config.yaml
intermediate_size: 704
init_std_o: 0.00424
init_std_up: 0.0224
optimizer: "soap_variant"
beta2: 0.95
warmup_steps: 200
max_seq_len: 512
Each number is 500 + 40 x the weight over its row's rms, rounded and kept within 0 to 999. Layers, rows and columns count from 0. Numbers have three digits each. The size before them is the row's rms in percent of the matrix's.

# layer 6 MLP down (transposed), 704x256, rms 0.119, rows 71-142, columns 64-127
101:509489475550471487459524454511525532495446477462571533462491479490551507499501484506522491602477483570528560535478538532471533479454510482508542506510651480535531453490516517487537587534481474
099:492518521471484457514490493537377550560437488540558504550554519475544485507519548497577479527457529480566444494531470518484478469466515475495479532503495534488528477539546497444449489515510502
098:565483482457450503462485486483493484547503491503517428506501459503529518446414523534570500501484521487508463507499556503460479578474456502506459471537510397517512484509454535494444509401521413
101:456502508527545493506554511558590460515544530502511546511558476479530539507503537538467468494489520508546512497436529520489537553555561554505510530498488424460568532519471516541486587492482404
101:537465520582482476562455493435502490549552482496506492456534470456521536520512576479515448513565440519507494457516513520551502489473532548507534484555530537503497509453457456504456523462500467
104:489479454539480472536459513476543465491483506497446487509491438411508500476546505449613527509533498533484518517466472530501539576431401478475477521379524529528510520453509409478492489452478495
104:436503609476546437453516498389545534483496503598511471461435528481474448559496484578494455494519473566529519485479485527512530449541519513445526502537503451507505461539517462453533537503494448
098:542484510551579463467520486518519488551502491564536486485535435498413501533457518612548528452527518497532467557516511473536443514465517535498523512458560546573496514543497495472467509481498445
093:524435568431510467514509483408465514505516519550526510443547546466450395527549509471460426493533533542505541500514469501526578450415420571510579455436553438492510522505541408494487577516516517
095:521486500453512482570537470509486462507499457534493450574442477532431488562516557458505540515465508526485547561478535574480512560483495566419524510401538397528458494487444474545491541507515559
093:509484544544436543474496487441554459494433497450509463524498519520529571446492509515519425458531491454513498538525515514517587519479545482472512508531565479516468494562516375471535538530407504
103:571585474442568498584539467558480562467517515456430519471535473431514524447483501483502501423516486477462483425557530493485508523515527420506497460420529458535500512483540522530466528518547505
099:470509527443451502497428421485477569492469508409484529478575453533492612476502575465476458449476441409477492454472514512473555604564492529439514521557468467520553577500556521530589490483496503
099:513533523488513463533502478532569529471542510543486484447516496453518533521525544482440471526536560582511495482497478480487488523476506525505478457461573512531564547533529525596537534515482545
099:472498493516453463430499476497490522503522529531614518498498434484501566581580514496466463467496530456516431502490544552448437497540543498493542469476543508480517446519563513465475522481493438
094:543487492520451504497517547548541389484545524484424481507515485539481515423500474511450466443546468464553505539497498537505498495424474509547502466466574454517561490563484536524567470419557504
102:467517443575472441387469507458490481527465443518508521496485589490475505516522545513485502526493529437546485459521461494495541542476542502408545582507427459488548483503529512496462482530530511
103:505532515482448523536522464520513492536491476407498490531505533531522505554493529507510499450489465570490511547546436485504555493519473538485438460479544530527436503529529471461490519541478521
097:513467477540427558425478516460493486473476527528498451446518472454514475500462559530569472443476480466441489468560592507503530600468452512488427510544469477540535515537494524479536463478540480
095:522453406562550501402483509502492507517514549484482518503517470425550451463504487529491563463442522499567445495523482486469536432471493492569443511523505426452489480452499465462569452436453534
100:467557484436513480484507514575488526525534541542422525524575459497525485493569466457464504539496514443530589524476479551516571476481523500477543467452506525454547528508516508456582535528488459
098:486477480513556485510547534477412514485485522481488504500514491525533433532516562502504535487512531550485620454509544453464450483512498523440489478564448531472509459493432572536492500521458458
095:478456508519503474453513457485510438485470446499491498458473496582598603539437472454547473415465578547519480507438513505457471488443503487524533511493463424499535579516503498609535540545496483
100:488507492541439538488500452503555467473480540461531499561498524487489509424404537560496474462458506478504501529453516522464476542497457557473433497506507439515483529502527503528451508453550514
097:461520446474540521470518500471503495438436480538463520471569562463479492529444481525409463569510481444494575520471590429482504485469512520509518491458477548506495515466509500536481558489522523
095:467546397493455507475474464489435524489464548496530567482553489539526517546483538422453550504505520554532526428513422484467436491531537484529488511502523493507506475516500576493453490552489457
106:507473574503453525478462519450579513475542506442515552548494549435589506538435517524450497539536535533481476449539532450487511506530673510520542551520518528530539543516512498479493517510522491
099:490560493477506492525528483550529470556501501523508425417524544519462501500480511538527498498487513585509526486434503513506469499428533463420564456559510532531439479481512494492462538466459476
102:517446482433553492379481409413479505402521563455478540497532544454463544483452462465466565522519426477513436517489539511510561560466438437404568469554473483521514482450518434511543461436486476
104:473526538529515536473471478546484523477497524486499513489499535483539468462481489484492529476523531441561502543594524563552514485503592566536522454491483439508443585584502476509460563569486430
100:439506526539535380514516490468542456609488505530482556496481470450542505442469521489494535476446442514489507464572519480514501534616499471543465500444524504512546491549601588461473529466443477
104:432503560483537552604513512514482555477472504475488449472489509492489503565467516433544446488490501503576586470595511495497498550530494497554520469495382476516459472452504454504464511462503491
103:499637494466464510494466509547505509508557497556466477488524483583486472426492481418483495505459485537470538512540455494530435489528527509477507530616479544520496481480529507525442568494447520
104:445489471511479505533436527477455518472498531515598533517514593517535484512465457514448490506566514587454518516503472476453479534530532520529520497519518548525542469536486507508449521509511442
100:510502480508497516512457519557518508543475490465443522488495534489422471452499543456492487551540555515463532495495467509576513510567456389472496527464496420511520537441446478466454463509487492
106:544413497517535488534431454553458580537521536524438468454472470471508412505522487482489458538477524480536537478506501493542524493533521570586468515471556489527503522494522470427439527497444604
099:539527497511399492572511518428547477550497607492488477602543415474479504442480529519426538449514497450531483581562484531514452532475436499609483511482526447506506484519540471443445455476512485
103:534486595421542461507528459582431566517517430592494469493442497534516491480471509507500483479443535482489502477496487536518463537506571490475506470563504475498542484493455469457447411441534550
101:541523423463513423489457504561470501515426557532512454549462488538498519456464543507466461562482475485478480457557498458525542445473360533488475466492516496451517435512415543585532488516531556
094:668472512543504476369609525504418452471552475533496464543511534483508515527580479522505532447499485501471512472494532533457533465491541478514520514474519525426470539438490519566556478492506504
096:512409587484520506517570550454526493591573498522475474526475469569502496473509496515469522510427556527516445480541558462419536444422455511493519545519429513490456515459478495441360489500459414
099:455501440513537496425454524496577528516491481491454556533521440476533525544569482464558503538529571499493546466455527471473487529478489508507511498528581456561560509494490528480465476531488490
105:487494531529473502448531505508482461476477429485441488470578476520580442505436470570486573439525526417498458390530521603555581516526449498527489507490527458488520501434537512477432517522497497
102:418480548493498494473415520467512512439462453509486439489528590425510532496496539543478457551534454565553517512464469468428482503535517529458450581537498507516474558449565506509493470531518448
099:433513417542476481539509501498494510484475428456454519486519488482547488525482431511484415471562481527554456500461510497507496489511468435561481552483477543519534551489563518467535515511489531
101:495471543510514512510524517517452486505455469483542462421487506501503480535541499507546476535444545539630532555556473467537529565583531602454449435498482475626432487432472575516577468460540531
101:506516424503465521511501495481568445542449527376529448533542527465525488497506504512483477436492504508456528460465478537527434452489419494466493484502487567489504519559452551520476421498534519
097:464495564450534463498478506518546545425364530454472496534550528485490569556511504493521496499487501501563486509505498455535462569509532545425538546521475420521493469523493538489497460531556509
100:492463453579514519541486431539464505508557465509515525522408531461473476607502529519522550512535556547536485562483459459532527508479450509483480545467466485492534524542521432520469412530436524
100:532541486426491519516438530460469510494475577480478521541495505485510467536502464505444546470508468465549417507444486487472569435546467601507490481547398509534469496488478479493575505478488560
100:446522503501565500563477488387487512515455552511549453424531470495420473497520422483559540432452459507483444492525448485468513531559532505556568563557503503571535512532532481505574525469490480
103:505468449479532460501520493427485464509441472500507566506476520511456500465519519517549591540542462464475534496502535501477482472423553575527479548470462531531545467509505453534497476560503479
098:483516450514473499387499529507468499525434449552481516517476552543584454499440529470575533522495420492540473487458470529472493468464525581478478537485581472492512470568515529465490512466545485
099:531494470566448506549605493499440455454505460537506467539508476450509508525541483534535440500553487498458496394512566541431512546547552466529486598463531545482550518494485554492557467484536505
101:537511507519471471440540460465554496498513512446395437444543522506433489495464448434473535479514515488536526481516538536454447435500520461523481480507462528487500530563526539530396574496437476
099:582558535528481539554551468493508527495530522468462530480525563528524448439476565545543477508461486498439549462519476427537562470460529474466434506579509464503515518539492514495537485507498496
098:608524472467503442496494517439538506501513537520538593532470513493503505544559570536487466545477520500513454425524487482458481514549546497503464541460548535471516481444499515368495491446482447
101:501521518475509468504579447502489447513513616439479535516550461569442557531524476478482479535527516490510511483512425525560514454523525500459521459473498522412528471510527544490607466532524542
107:493466485498522415555594492539588491547566417490533423534496488498508499516426563464502496493513462439556585473500454489537476487532567562566551508475516454501543535471513519507506525548568459
105:416523434512462514426542459483431408499459484485536514544540471520530492514436489474439516531443480538568447485530428431455495517490468478438438497493500498496412483467496519469483538450420612
102:455423549479491549411503535483448538543541474492543482525511477477469526498481555495436508510539497456419456440511519497497470480497393458468494501420503478479414494505506510524403563527493475
097:457583526493471505465522498536520570489429491489485521489520484522484576432467453501474537507403533443497513439496524557482508494459531441519541465524527490487497499472422494487430565456529459
102:499519474473462503419483507519539456513505497506507526440492485558518513563509551463533481518550489544516506486496496495489495375456609540468507511426424507519512584471537500534538528518487459
109:424551517475441487450549489501490495506486377483512482499472513455560518434482443482497552531568535514443511408484502539503466484500516508498558507554493499492484492545410570445502456452458483
094:536531502522498493575509504509502509491527453512549466498458494570540501517507497559477429474562485464535507512501551482512534541511523510574504500497557444473493497534483526454544476540524510
105:473480553485562494472570564482434500486594528512503531498509555469543508495480452497499434455551452568529466513468450606490479461510492520515522510533468461563424513518436553488470499504561490
101:506458501475444493457552493570601553509506525552565501491518468496525471407544442514507493526557536513500472581541470586561490560543460500487494512479509488493522537446514515472477474434540402
100:494418482565504526422443491509502476508509533548520521528476462490457480541538475466540570495449482530504444503544528494574498504442509526497458528518488522499507380492550515567475533518481522
102:499515519563441444485499456522482433530548519466484479556466479486540456557553458526562514442460551505562510575494533475458519451509476560450496587489475498488480529457512522516532407507429447
092:532507537483492492373521473527544512489528562512445484507483493503468479439529478534476457462563486477551499524510420521586487479500467507488456554515522538496406508497457507514527605445486442
097:483510436364442479510528456555547391537503457441487538449487478494541563506456506508464489486482530493549530498425430518484459536500505523507430405507468463554418452525471502461517480483458474
102:539517469389465557479522492424520462569509460474470466497476602522446432468475554571432511446500559427568550491513526483471537434509481488565504437503470497528514465530560507525510563501478485
# layer 6 MLP gate, 704x256, rms 0.126, rows 72-142, columns 64-127
094:503441471615476539543463519513556444493528493497476527520474510500459584484486409584392528504463483529427436490456543552454494405523521516459480459514490505476516532502482516508516485500500503
097:560525496458492463462501475499464493571498503512513472442466518455509588462443530532485505433479523457551552527545523450570503504459500478448509470476439540564529529507489536569518515480521461
105:460534454493469488508485507508476465469464499564497544538507501453429501543388404545521535506530568554552417494456513503557461535571555493446522506504497483472501497491520502548470411560508482
095:504495514450467529598477518527503437467463515520500402463521526479466472488535477415524463420494551486514523534466489448505497533533499454452502503494515501543507505495468529484509485425478505
097:449424441453471515428464481495556454495444539484551478531508537477475581501497506521600517443506492494495518492503449523447614484457519517425508477457449541537513500487495550439447535446447505
105:497479460520433439557501466576473489471475486563528489507440481486483588535498491535557535500484521503485529525506498535446469561477481433507520485544558390444445545553556421508475574491494526
095:467475512548517516557510484481562534550482530436382476576487470540456465515450504433547581454517466544549470506479527556537475527530511498528451536504501531469451536463503511452501459494487519
099:527427565460567485459451535476534516589467539488544432485509583473575503523476487495491415534498471484490514526531558589505494537562525455530492493483543457527476544514544438575511544488521546
097:460554448510471501538548522537520528546500519447567503446513436494566504493482518487489436567471529470492522524529528461496502513517462512518539494581488540437502576494501469468520434501479466
097:520488409532480576465549437555466517493455506473537479548508492410564490527541507507473486484346534495546494530450554529433498465428512495510515478437475486540567444525550543473469543518376489
102:492473449489517570514553400470486519545497453520567480553555486525480558468546476525490500494540512601552495571465461573482476472469501522496482478455577524504521557506549513529527437534551495
094:526469428519560537546509544521495435494550553486552515483392521524513480543492487466478421475529488550531521528551490526510441523494474539472507515490468430489438493499474505453502503593511536
104:469500514488547487484517560611450466521496526438574476496458540504472488526454418567485531492459455507528511503473494514497509498620432475481517494525495461450428446583478511473509559500504481
095:463479520486548468452536462499573470534472491592478420490474611533491522513533508479505563422459488514485566461513526549523560480549433546506595447576454514548560443519488493573440506473470535
102:547495499452500518453496405494536514529537561534536475501584505554597518528455575485541415514484473455468498532505507570514463474490557464520500494515416545527576565453527499485490598544493454
101:464594509434467515509573494504511455470497497556514515462501477505491564525492499539505507459513512450478577498461601465502503523545474527475494519558515488525521483552495489499595476516521503
107:444477531569470500475520517505554533546443484532534403467462524492534475492437496425500541576516498492408462486485461523458501484490517545522494463501417488494573516461497501489554569507554537
100:477495519560520519487486468514467515456577523532484497557497462542477475489510547474505566446508523541470500550501557547514559501523411582482520533571564514448446511457509536521535514459494485
095:459493483518427447495576517533507479585497482547521555566503483518515481394446470476535463540439431508502501466512485555502465529485450499485434503553510446471548459532505483471494467480443525
101:504490503531458485489517474464506483542564543528503479484439423525449438511449463429513558488549517474523496487514479566545451536530537511514442556509502459504423557460521502477449486581450515
101:451507525589552529535514572445467485503474473538489548487521497512526506503497527498524555500542512564482546507521575547511477395540489516540472499582471504512535499449524524528522470492496530
094:613583510456446495533493529523478522473479495536442543474555492520489563485521529496525542480510425423457497520489609428559541524556484439486452568514490521585490594480505530498551530508537549
099:476485515586536516418555478486513521429460582488497508468483577564519456519413540488499489484520506519561517433519478481506532521500463496483486446498504463491576504472475504526517438475484473
102:513516469437582503488509518456561448506466515546523372472509509489546498541476496473538520542488494476463564492556553506502468451544504485485522552517528416438475482570480558463561441452565495
100:498475618481527504466587460477456507521540504544545449526515522491492481456546513588474474523511433475473463498533523512514525453504444526452516495500508472543449463471529440600571603460517562
096:436423503485493492485555491434464584490529530450510519535471534466501477554480474502525519533488454484474513532440402479551525495418500508575494528514507465495459486493470452512498548505382535
096:515529501531522587532446437463495506480445537521531544518497517459541492419458584533468562556597463478559494556493479494536489498572510550538487536439474531420499523463543533589451496518461468
103:509505542462507465485489455553480479519455465441447496518533556524456525548481429481527484540435468493541448538509550510425552515479483484530494463560448414470539442414477413430466570572560477
103:497506471559539499570541569473520469482542490488499551585506516457515539448477490576588435492573499498535526540495468540485426551487518458603480483519508479462487552470489521495458458443587523
104:497448465487505450480532539572468456537524512528450547484516467489537462510476441524541533493483492475538514463468487516516504469548498469461421477475482538479478529507497525499545466488518494
098:449427494507541491502504540524490458513402478495443531525430487429513507563407552510512472490587537489553512434520471415493451532474529511505514465521464474506497529539515458497495452492530506
106:532537452519492473465545456531499554457504466465524512435567539487532550521461511566517487480500477546541499511480535464446523448505499485447558524505470545490507512452440571541520471467477607
097:516484533498452552493432483462571539510407512527502468496448461582486472445542566539497508486552490427529508487512492518441428436509452499493509463555511540516453537510498506480469539470550442
100:489406484563496528585496564532492490510496531457400567483446478499483440468582574508500492501446516524504556526520532540503520522391516503508507510466562465440473500475523467548505479451483481
103:510514515487460383501561528479490509464532568562523468474428565498524499493467439511556511463507441549565555413485543483476552480457514491485474461535475471533511479466461457440498453531465507
103:468508529535495563498528516542442496485547460488520503508511559527478588511513491546577478496487505466616501492496489464504500516446472564484397473531478474488477413432506501514534571415522531
096:516484478524544515526460540527477473576489544425539482442486552554451516526518480530514481460485488473517453554463552392526509531507430520605491589549502496521514580488523439554511500518471512
103:525552561468580562487531461564519591463558483511528509462592529558541459579510523474504514493487486498476498594530579482522494521513459496601499531474525509537535470488500474498518508568479542
097:438505534507476485497527428524509456527479496555490502556453523522492545484481566493461507350497551492492568539551492499559573497489541512470527456440507519484540449477511521457520488417555521
102:494551504574570608429471539555456450515479505466499497462482527540456487577512480536477490479482559469480477496477558484422519504511566495552493518499477491472550559524505522407394469511542428
097:542594534413452535475506402487493513521524537482501472564487518524457439525557627581597477500474584481496491514442531548546463490448468483523444541534550510522455534515606496482511513414396542
104:479523508505468551518536553504501429427474421484449551471493422522542372492526421515527521488499467525469461489542493496457471453432444475406483577460528517500519467529541427493457414484499456
097:457502564522510513520521490516481516432491547449524477573498489586522539483502448482488434436426435488481501544486516440485498553447450525483537490453507487457456502480520536523542521567545576
095:451504447575489515440531469534489498465426518484454536439530493510515433529480529512461426544472513410517459419449502520454496491537510440569511557472480555465520508445500580464529492452480561
098:551507479516517548489496599505553553497495448525397525505489482476505520486519510467496508486543477520513460524476515524452436487517590461468495535466494501572469507557468489486521437544563511
100:441414492551465553481540500503569413476560504514497532509507555492476536497452451561489525492534505462525518471481557484444506495492476474555517535510499556513558510433493553434451465453545488
106:525508487532528548494532554506477441478473538530482473501520528513459529530500477496475561544526524550541520467507503472513577482525487549501459454523456483487539492456465545517438505551417505
098:524548515468555485462478489512586520476526476489551503548528564503473477514450471457462490445492545452479512561455488451470518434529493492519500496539522472556494571457540537551496520557550522
096:529431479378399536497550477503529504522504491568497522548505470474501493426515502520474492575438406564488539515472476394542538518452491438518458537460533495439434515486512472491439458495475546
101:469466495568510541474436593458442552486524532554514495525537470524496412452513461523495445426415503564537469458493466571492506542621506462524481498506551513527485536432512497512524453559493564
100:529426513529557500505507477476456491421499554512462581478547546437551500498494511424557506505486512510469548471497568533565503517509498504561492482541484535468494470418537531456510476486452512
098:477452536485484506577425449513492560560434521502566461528466496521498529450495433525454521508501479512467419505550522422474579513560453434594492573543499510541470479486546521527451503535523475
094:573537527528541454526596520530567545494511514508511515538529507515533510537487532514516535475479495491560541474525548466522522557534522523470465534487515488517494510528543519540527447469554513
101:593453467559560612428435471477524527505508495514512507545517490532564510466569567607509516562518461509529506473488515564507494479502529540493521507531485511545493478500516491531531470488468526
100:474474516489410502552551606498501548436593504532511552543481543518506470566550447501489486506497499535537513473514498487500546441442469531509400512529511463465509481470489457471531505506499539
089:464505560529478549472492509495421482525468474572453473498527460516541552528474500452458533456486483414595508509437430454520490489505465456535418483477533482468506407455548469556515471530494515
097:488552560523546528528529536476569524497516477581549446503461541472510493501451521453539496493517455460482512581576516509464482525512532551505525452541521523511538507478508427486535512485547460
102:436371557470430471595518548517544485579457462521524493460441516527539523510484482494535526521479447486513619502451460465500508467490534491448489544491479518489497489471476453446495477525511565
107:426505513524494467550497470534472544468569554492503525495514547509488537528472533508492526502526558537488555540501472513567520520458490531451503487560521426490514568618548520476523547446499515
096:480501469545426522549528495474485492537460524456463516466458569486437531494521492481514544469492512541510489499467471499584462506445526459479535528468452527495537460499474490496565509471486522
099:474506462522451536525560487499535473464493527552505452473472576519560429535518498526534508528474516418480486493503543547488439571530500511555499422515515510450555508481629538496508562476446488
097:477514558465495529430436521483546496557492487442516500487528477560561436539535529556545480479511472519556507462480489532545505565430527466576429477549563502497569433453451464498447476514427556
104:449469525487479459520544520505480583472483489581514597521455425554507512524526543512498500553492506507521500494496520493481514458427495549433490524401430525451567511529457510525498510491511454
105:501549459468485489514522455494459479562479486484462435560510499496531558515520533521495456448505472522517437499487515463543475502515462528542534470581496486529581543546539458477525420561496487
103:470494562467432464425497513543478511547502486518530510471446484539558464545488465502536433470518466506555504488490598505475519510533469524484424531564571531553453511536498541467557476594498512
101:538538502520516512442533561523505526461507562495462519518496516529508476493456524593499469526535492495544512471491527531549464500546452478514511513430523474488488548490488496558456508577447479
094:561419531469470544512522499591538517510460510538517476445519522457543483572473580522511533497473495478494511516465493600477506540559522591570547518498524532411448488499456423467456524439488479
102:491492453584478456546510531504553459508540483442520471525406517470473432443490606450535537511448528480493499524449503508431518485448510451545520600499477488513495517536427566474511535541463491
099:567552504422482580554515519526479440478532516475481430473491508504492410499464496520491509490522480500524503508466436497479447459497473473504492519473545585432407529544546554567537458516483551
099:462450453511531573553545501513467472514550459501468530452565519528525457556614476485487519526556499539536510534586500493522495584507539451515545509459452539483491485440467526530454546497446484
102:572542420497429576503487554463501472551485486483454431466503566516444517481461520559447479425517492447513514470479489561523451504531515565473515511509524467529440539495507515477491483464520501
# layer 6 MLP up, 704x256, rms 0.127, rows 72-142, columns 64-127
097:503431498503509507509509424455493445538550501496592492486521569407498552502483573519509486522546448500463439430431444544581491528491510429456515542485498522416509573493514478462466489508491546
102:496539547473506508422550496478541451476505465521520472517478532491527422510531513476458463484498507476586441521516511567445532542438451474472454487523586539524509536576508512553485569551520469
100:492502517494501470521561533428524473468482547513517522480577456483496516440379485511498538584447496452491446481493508494530505543497482538521479384511507480425514581489557537490541432566521436
097:518491450518487495500453538454474502609445467586511491499509514474600549528507577582567522455447486494507519457515569532495508512481505463465466475529469508449592521474502429520515556458475519
095:460512444500516500480482466487567500573482509520475516493466519445523483476477506494555515451551506532487527501472513485465435504424474506492497435465538514549483571462525535474553592490539529
098:418451450501533537524502486495566534516481468490500401497443519470511518520554476591469494541493517452453509516497568531532485523536434557446564512558495460523540556500538509460547611533445494
098:531487535486524555421437478510550517484456501484498494510520539477577489528472483494509466511502551533526535524518493489451498497533519565444470478471477537536493460533470477549476539492465438
093:540470535413543480496534545440486507477447510512503463492550510552546486508523503492489561572452466562496511470550561547499581499510539461503498484419522553495560549502507444457484492512523519
094:525498527517466515543487570496524494555488598479564574495537478474495492516478491450489492476500453496411471405477475537494503505576475479483501527452546500481448446519482556495437437573487457
098:549542495488560521507498464482474493569522589460413479463574503495483509558500545469533511544473332496497470516504463499562477407482529589510565495547489431496397508492498514479512509467482460
102:482469516507575563461428526514525481499446488508498381522476441539432455511479449442503509459457553574411476466493501549515506480508529533478511490442561560509491513529438479437519565544552464
100:483549496504535527489538392530522424424491503478535488455444502472546512424420458493495473425486465534510569492559518514454522480560529554522506468502500483475497481474521479445559476641427534
102:468535490520495483463529433613508449427542484503500459502498516581513496523495529559517469513464489517560523523496460491461463447543436518579465491436511460520489581466486494457446514558545488
101:464502473456483515394480455504483484502485400461522489508505431505456474444560484519512516496485559531518514502529590513475499437444534476515559544500397563459511498502497600522506589530434487
093:538516479555492430507512494543526506516552520413382477550541458461547511446499500523582525522466515613543504464488495498466439445519464407492530472503500484519502474508466404419459488495488493
103:499514440511476440449540498463551468526475533463511524427446455477453480492524480512533465505537563469452470596520570448422489516479509449536502549527391542489550447427532549468444436462527550
112:491507467552515527585495456552464471469481540471501509563573465512499505517559526513503428478487485537577530436559480550544480474470518564467421547452559480491453431524494448491463488532458543
099:557483375436482441424490497522525513543480444552503430491516518405509490525580535511484514461462580418490545507520560532577494482500442525395509483553570525546534501532459475550558551566550527
091:468447504491467521499462480559476485509572448491475547432561512447533550517459463492481524435550621463469485527453524427539513431508531495534555484494510494459472502412526502530494482492521451
101:482443495469513521588462510567466487453451503563492506428485499558479573461406457476537518447421447425524481512522511542511554450486467480527474453483445496529439501506461533477550457452589575
103:505543447471415456471434483517486495451517432542514522441510453514456496520460524550535510473521480495486493491479443524440480517566471518512526455510450499494492529368523485532542518462484505
094:557478514546508573463517411497511502496443493441531461577483512489596473489570469462593482520470487526441430469496436567447520492492531506527535460515525522550423533490526526502496517484432484
102:511468487497517552563516564475507440425468512494534517521557540494532517528427525496543524493488521522397527436487436522555531539528455524570541494473523585528474499487519489460480461486546513
097:445500432515548490458537452525543534480478491513526517504503460483576594503484489441502487609545518546456504507444488451458512513531436509481554418536504458543513469478495451574502497470464510
097:492500485527569484513463491525484538513559459492530484540511481497511565499484462512480564489465466442424512482512497566519458560500571528453451542503551502555479459537450444546586482554425533
106:528484566432522533492489480439623574508484584522474422516471513499580464454466410472541529540541549527461450484562491496476509517520524534505465559486431432557462452490518493551513532528543477
102:490419557531554550456563508479504552512452511485528507482483560494433448575465531560528512523421418432526422610512486457528490487548534487556581492463497503555579524549511460470532509479476489
099:481455591460534525502474481545532570604497508476545491477513562494435628542509469505561477503496560428504517560496484482434484472495512490427513422517495498524504519515490517453532455490504465
103:440490559559495569455455517514457488536513431501553482516467498500453454546435451520510568484495533461506458480518586503509492559571574535481466570509476449458495547516499534528513478486492510
098:526514530458484474534496452525548640514480493509479486449527512496533436567465519509462482512468469465491491571472467501467569511487549530505495427467466541523484581501471428550561548559437527
100:436490509493562521505593506520464539503495498465477482537500546519551477556434514492511461535471526459552514490487525534468517462528476538507437472448500453512484490511502467525505522513447449
102:515530470511522452466510457566513496471518568480503466480527503500474489421512463471475529522473501502479443517410502514492497496493457578417479493527485503542529469418570480453493577558533518
103:503581514527617565484552529494464471469522523500576535446514466466503480522507509540504510572563547582482493455508521529486484561481492516532499453527431591537554573577491516509517471507481530
098:464484585511527524480474499462529446481545531480486436502513548540494474469523494455483515489485452539580488482466556526476420490523456474464391515475538509460433480489432515474635552608499478
106:482530508488544509555442482479415550542480468490549441520555478522565434474545501426518460530479450456543467428532475479525515503471527529553601465525508388525508526490574448507409523517467593
095:498456483510542449498569554474424543529535435500454501452523648509532487494473483497519516536489593504533526433513439440500523502498473497474519470493546444456551487564454512541525432563454476
101:518430524515512450501518515551449576509473575506509478533432524518469455455455483534471458474544495473404603526541537495488516510492531513494482516475560556494479513509437448487518463506536480
102:489507564437503478534487461560484467559438508525545556470504512441498433455460511471580517433468480486488502584470456521492494463470524442447549524496485516491514508421455522541516517475443504
093:534565491491456517559522491519486512430476507457477495517564504527487412521519514443523543538487543450461459500555474517569456535515481544518527513477437484494479440481513517503523497508488512
098:505537561567405479537497432509471569511484532496497502508553570559475388457539592556503566539396491469478453508440502524464479536503471493481507514523507519446523510469510535459536508513574485
099:552495475514523487410525542508462569454452574452500489421473450471527505525526538467454461494537477501489520422507570434530579510556535491584548503509488513539482578523561447523522580542532509
104:474469471501526416495443488429468540549496490464482493496553484506557559532440558518467535507473508519541486511451516555489479452517443524508562433565493555511480530532446502521530512427481567
098:471607443458495508421508437478473421481516440514494473479494542479467501504481430558502454503532474479544434468523567526408499517462502616502472487494455548512479514467522557484520547519487476
098:533438453521452495552535515541487507532539543526531453474515570471381470489437558524459565566446542492484498532482477510534475479533513489548518473533464548504514469518488529501449554440509519
098:486483511554530498505562510557486481498531496447548457432568543491458510507504482493433495521495478538483515451508508533456516560504509605471482496415529442503423384478525484521565536487502486
098:474517447488536453460380458476451516422495471471513491563543532474454485489572476485490501402477497480489432495505502471446484426514505526485578464557486483482461436450434533552452507555485536
101:500574591488453539567533465452500493548472565484503472496466509468549496427418573499506525511523498525477503534467468484514510530567429480484488528437488456533479410504475481507514510510488463
099:465568588504507513463440495523518496525533442475512512500547542485547501577503512568461469447459551508502418515479476483495551525483428604447488510485494475539475517535467554543487540493475524
097:552518509505439521564579515496412454538499566484562486449476561533521524559510457494521601504455431463464505541520470558499424518529534538494475548452442487414517557429442457516565496586502562
097:476476546518531565443485469529488530549431505546494477480486453498528583508536515535555461481512535464527448476459491479432491495546491490551484490389481464523425541459520557537526483527510514
092:480559510490500478526435422482467448483491511602467506547479454526545528500450458506565512518526454509438542539563558548540608511493494495501465489488581556524461372472461426505487509421538509
098:488496436493416487483498532481527450401505452447485483464485512505483473575537508565501445487508462497378488533488518447475514461541550456546480501485582473565562471521464498476495452526515386
096:507515488497510514485538489471452516482487419468482505505468509497506510450527447476561485434520488419465514432519512585478468431548562484508545564508502465564560519524436453435402437533438481
100:554538421497521499550499499519536500468529482414472556548511498501517500406542522514537549525530522466505485503444506514481471551518518532515491522486488475483548554525493542516472459534479460
097:479516463495549485493470558509548545499538486412513516577526511557493527503482571498490454376515412452504520479463509569488507465465494488509506449521465518533476492479498501517535449486490453
092:476513485533435522539441530457486507537474572533545519460511524479533506508496505464540578486515435528495442491522570432513507451493512456474645550469497495582506475497549434484422497473560489
103:525540528578566441474487514487519525559492564452498516514511528517541467489526433495508543477490507432428534582551452460484493490437488566425487494490462470491483511549530515549598460488486464
100:533491501544528506452483470526512490504508450493439462522494473539561494528543545483441455490539513515464492570500515510496435563475379543491559480539485506491598524544548517487563495467484502
104:516499455502551528518551415484492505582478511497512522555519510472505507466514509455540456487430515507522522421507547540478509536517435521461497451492505480522598471457457595469409493397473395
099:497471501543484503502483477521499531491482532557451549425570457486485546511553483506478442544458578467435487495532505496540482501498438451479505426512541552469503498488473445584434416545550481
093:533517466490467538557607540464442592476527489541487503488514595448543398498431497484453562447506496468495548545505484561451477485501529511555496472483482527476545498451525452462533517453531461
101:399512525461489447531528466471461462490518480546441479423520481504504527448521475472471392467443597549552510491486454471524528465428498538571511485466555450469444514508560526455461568474464505
104:564532529504554504466533509475585509565456499506510463447453569475524430437548452450554489473539564524521491509520458526485454500556529423597540441602541478461451506522504504497486501467497561
104:481475517523588550535500505538518482482586554523573563522485550507515522544577538517423505537518514520534518527472531513479491454523552550430490440555484531506443608527517521538552533501563489
105:479548490487517488533459514478507530498477543545571507532544465503626470465449455585565406438510487507513475482422472416441472482523504485443565497427522463530553442484541464479478475569463578
099:575509547444533508484518464556540486431504572536519489476525479412528551363547512505549488543500501585583522533504543523479586497494497502507534480468478442588438537520531515498469515514550496
096:519482525519523533442470505514481475479587584542465565488472540412477476557515486481481484482512557497548440583480537506505527491571468550540469500485573457505470426481541534489484486517540600
108:501543502434454519501497539499486400505502540520464527507486514536540548565471524519597522476527529495527457527440493451521551501476508470453534505451534463483455416517523519531562588484432516
095:519449481511518434506496500470564523557541505515538596562436468411468455535543494519461490494563489501566550474490495479504475492500445518449492588475527517546483494462517449457531518495434506
094:500510485482542551555445504491447613434438465468454562475496563536504554482529482487448472483526574419456470477525455478522493477455510518525467521451456469530506514475435509472505528498531512
098:535413526452548606432480472453458532521505434468608487504483615578502464492575573536500443523541486533492512478545445518527591583479444476516500443497489482479540529561421479511504560458460521